Part of a small language model's weights: 496M tokens.
Each number is 128 + 24 x the weight over the matrix's rms, rounded and kept within 0 to 255. Layers, rows and columns count from 0. Numbers have three digits each.

# layer 3 MLP down, 224x896, rms 0.0505, rows 187-223, columns 336-447
125135098091114097113091115131100070088184088145129133129131143137116080124078093138109114117175142145153131142102100148137101143159138135137161153114131139136133107122125121145120164095112120165158192128155104120092141087152097101118112111123131142137130099152086150158134121128151120106130145132161144148145167088137095143122120133140
163109176156160104145126092141135122164138135118124164131139180120116139090160147119084122122113144128151133121128092140100139132091123130108135107108144151140109122132093113106141095091133141090128135102137146152172126085147161140152108132140163151147123097135111146143139128136127156109106088122189134133076131182146182103148148099108
169175124131145144143177108085171120115131138142113106122119092144168106089201121130097096114089101139144140131155142139132173139145114095092113138156146171149150126129171160094080150099146133152139158157113108134138146123132139139115092137133126147146129131150151107106143137119089106127135142107162126122158110140069119119133162113097
087127120175168122131127130163112083055124109102105167119178150153138120104113132132101123140115160126175113113123094071119157152103077151151124135106146143136097081120128137152103092147151149152169138162146100113154111119093104115146145152146152131150140163136116134129144099138131095117149093135121135121099124150127130115133120097157
126111096151148136172146162115095143086107065161117140123111181110089098084109132094152173138136150097156184084111148105169143134144138136126144119105167127106114115142093133148124123106128125115128101125133124110118094119107116094158113083071180187166111088100097122091111118108154118127101128137148128091142187113088151142151125102107
145145164156086153135154149143098109119118148161104143159166135103195157112135155120115102136128142138114129107117092146101132116136167138110108110139143135061151139153140090120152178103155127113129116125136121088115109137136130144099131167116107153136143109129115151127151107128141138106135125188134126134151175151110138104115085121182
103164189113119134147155122123133134171116110133158159136162091141128130128152072140116083101101121098123169087183174190116102100108142127127132117085117143140130135185137146120162107184089115148132139103123120072167154135149094121081101146135111132097138152085138178105132179127145125136112143101132101063099117102130120156160084070146
177137130139118140097128151116158175106112132112123096130138124111097166115088117123143104144149132097155113108126145115157148104123095142104148125105155156137161144127122139095097164121145168135131135148125149142120147139138139115122135123130139127165129132095118110126146146131117096159086128119153175124146066135127090123118167066131
105106135106090152125122097111092169139098101134116122140146124140100118161168154140162105102140130091122089169166145154131156160135094126139131151095125106094131157098110089126141140145144117118137077088155144140115130094136156154159146114135162119155106087156137078132096115137125139166123121110147174128143131066124129124161125129118
129110112099132080121113148134162116119127106141146114159105119159136080140095118105163130106106160103128134138144134119072154134100164161138170092128152209157128126181159142109122121107083109075140136112120133130132130166129132127179160097120133116102148158108157140133158148125100077083089184159138119146178173116116107128126149084127
138097097067104117109149133109107114147088121134077108112109125091137136147176120136122142115170103105108133114092136157206099186140178139157125122124113126133136115117135112161088144080126096159123154146149098136125125157137114101129114172124140148135145142102096096140151102090115140132151135150147154139067158100153107175123101113108
135128088135144150154112084125090094179118104108130076157076136158112176146127140154137150127150113126133108150139117109114109094136109125117117119121121123152133160160137168097110154107134134134147158148109112108104123125101121115118123129128098132150111109169135148119165127079157177173130127130150102112101124124128144130127122142152
124117104172137121120172124134135123148122136098125127087136137120138146129146149145082142166126093164139153134146128158135120106146130170138174177171156136148103164097164126164142115171122119119106112123105104095115145133129165121167122152078120133117135120140090148120107082112160119156139132102103126095127168138132121104116141113129
124130156120139072093145111145115115115138127149156140150105113129117111159139120097121105113108097145065138140125120145131132148157108134123104151147138176116166137142117136079103148098117107142137105128145140159145115127155112179099125113106123116132103122112149153142101161125131150135132123142125138082103129091155085121159118140159
158103094123066122125143109086131125165175133091117149137106136089154137121098101116155119133135151160125082112119109115153150096104096099123131145170145097113099102098125101151160134140130111169078136133109114132130133121137128161142107106085128157114144124120142148111071195105111094106098112140133168111151123108140119107178126151184
125103132118101111112128118107121180140112150137137168188152117146144150145124162098121117096099128105150112118135137161130112142179139150146129108124117144135162156167164107127159138135154119117112147132131176123141116131093114137161142131121088158155112091122145115122133145100146117153117150145163140098123099148142123109151126104141
140155136139127126122134116126170112146148125151139143121152098106103155085158132116135133088099137122145108200151116116142119107156086145140119128123100122139127116115124155146128151128150082127150115121113112118134200096120108128141153150137099166122128148108143155112115117130127143144164148091136121130150145149169130111136115157162
134115112120110092170134166140153113142131146106115152140156089145131131124139133089135112112156106132087100143113101136135117131155142118137119112102113134105119121144116145116139175138148093141096167136120144114154104095147103147090130151155166130125135115105129150125146154098148097127138124115147111115083128090105125151098148167142
108141098124130104110143135127079130155105128123121117166145111142099120141127119161179129129117152098126108098121140131110149157140144119123149162102142088124105139156130148094152121115085099139109083081097108115121136153121102122147104160122094123138051096114133095129154154119122108106115160124117104150148128157124105141100136106134
107138074126121107136134106119078140101129110150116113114154131130127136123133145124116124081193163149104124119144100103109165082078121143146120138154106169145124138126166130161104119136108096119120120144138101126140142139149127169082140156125153140144094148120138095175122109162156142103115109133136108103145141094121120175132149130137
092151116121132133077135137104168135148124105120102135132128103133145153137148117111097123145088116112096146141148161089096101171134070167129120114144102116131106128074085099134124146132123128138156150140143146133117152097111116150125170172132135128096103126113080162144130161159110157120130144153142136158102084118111148075142128136108
090146117095136175125146158110133125163106164125125150127170152133115146152115143129160177116155123175171082119148124102114113164109175121132103095174114112128105159148121120149145105131115157126155125144093111111123120124139131145176121139096127153142168097103109112092117150101153139126107135129142167143155137148129137118098171152110
091107097144115102086180117130112149097134107136138095134141100112162185118129139117168110124129074110140126116147087108130117104098143132096128130130124131141157130132125119101117138128127113130145092124142111125117103100085145137126150110089124129116092131116121139140126129131158065079146111139081173109127151126114118125108144123141
142136095120152156143127114119107195140112134138132154136128147119156156126166199156128096105110108122172146134149140146126123124124103140121093146150136096177137165151136090114133120151130131112124116133132119125104108135152120105130135163143109103152171090152132070123151145088088136127141157115184159131154180083096096111137165139116
102097110119153119115138165137118120133127119138128148101124133149165152111216145142119112126141136125173176127134069119139115163101144160139127164151101119153078143153149105162140110126116136129103162082128113089089109156128132154170130142129142118095132122126152107110101156124101138118138116163143123135141156164129095099126103168175
141119139154165148140146175087113121137112121106128087128153164078116148117160121112113098147134149150153118160133124172151119104085122119114102168129122125155129123101129138045157101158129132127132154114145094136135160179095162139158127197140143169113113158085109137149095131088089141094122179109129137098098138173158125126162134149146
120159134102148127102153107151110155117124142123139142123111121114109142117116165132173130166195166110137135161071134142089159140142117123151117105150131146114145121164092127172129161101120103126140097102124119114085152146116100111111132129176128132148133117117164090120141125162122102095117116148132162119116100159171126086094160150135
155121106120064127101126126114082142111149184112134122134118112099089104132049107148167095155140137131148116178134164087138137172134099102118127116130144115127104111136126149173132151140121089149108097123086098110155152147129124093169083161161088135122127106134115106155108126098149123083138123111204121103080095158156117170128100118089
111135147131146118156119162127132116113143074128157167169169095111123094148105086183113152142146109129126133129122153101133157086143126105132123142129126118123109117153165162107155124134109154155163140107121115128155156142107152145157090164097169106173118124166151104089175155147137115146152089116109159178104153153116126169124121128059
134119113133147100142108136174130107098133123094096136096172149134099144105112101126099148089156175136158126139148100121111118141088114122139117112176148130083128073131111183116110078135121113116083140105142120127137097141125124101152100146120114120076133146144118134095154160137155109136111162133118118190088112112106150116144130107116
104126093141117127135112130110145123158136113130102126108129119135122132138120091122152085118133110119133099133142125134141165147153104115159139128115161124135118137158162113124123103160090096134142122095113107141081154107145111126142104135134121123129137112113106169155126126094118148122110142102107137125118126139096142136146103125099
100117143155133148121081122142143143152114149086134179130140137172086140135122173139144098135116177097135134120118106163092128104181144138109113153157092135097105133143143144095130124157148121086144113103137133147120134136183131129117128099106113138142145111091118128140080145118157125154151122113119152173165130090126138118091093139171
114120126131091173068142161092120148103119118123159105102104130156120128120144080122129127111064095122109154138120118173094143124143165143093111088182124130151144136155138085073136155140139131117184136111097170098105114134150115121112151097128122150141096133140135115157151132146091135124120185087095128102139086139149120098155140160124
165094126142127106138124143117153093110172164120145100141112124119144161164159148096143139104168101131084140123154122121113129086143106110145139149137123131174092153130083153112121132163121148133133119164153122145180086144116146125084182093142146155086149115129160087126131074163118104130174148139140138128152089144149122136118121105133
158134175138070129115136164165142099088138159162120105117161178112137127155094123090128135121138123138125118134102151134148144135126137137149099144149101073154126090065126129117143142100116092130143134109141123162118129180148156109120141117124073106097091143110116105130106124136124161098130102096126092147124100104094156153139094163146
104119159151144182130105125148125136102120133109148106110116145123071135119089135096086118149130089100134108128140175140096089191164097116113123117134142146079118134092119140166121095140098122146183127133132140138146146150112160090126119111077093147134121149147111113148157042107137135127109098138132149138109136136120103117112137152140
135129141083130113138112133126126084154118141107191096144135129134105105099138171145096123109206166112085118154162115148118143146166158134118142128113133146111155139139168154096121141157182095123130154122131137108155110080122129110094147140176120130098124131149149140151150181108130104156126131154150112130117102110125096130130117092134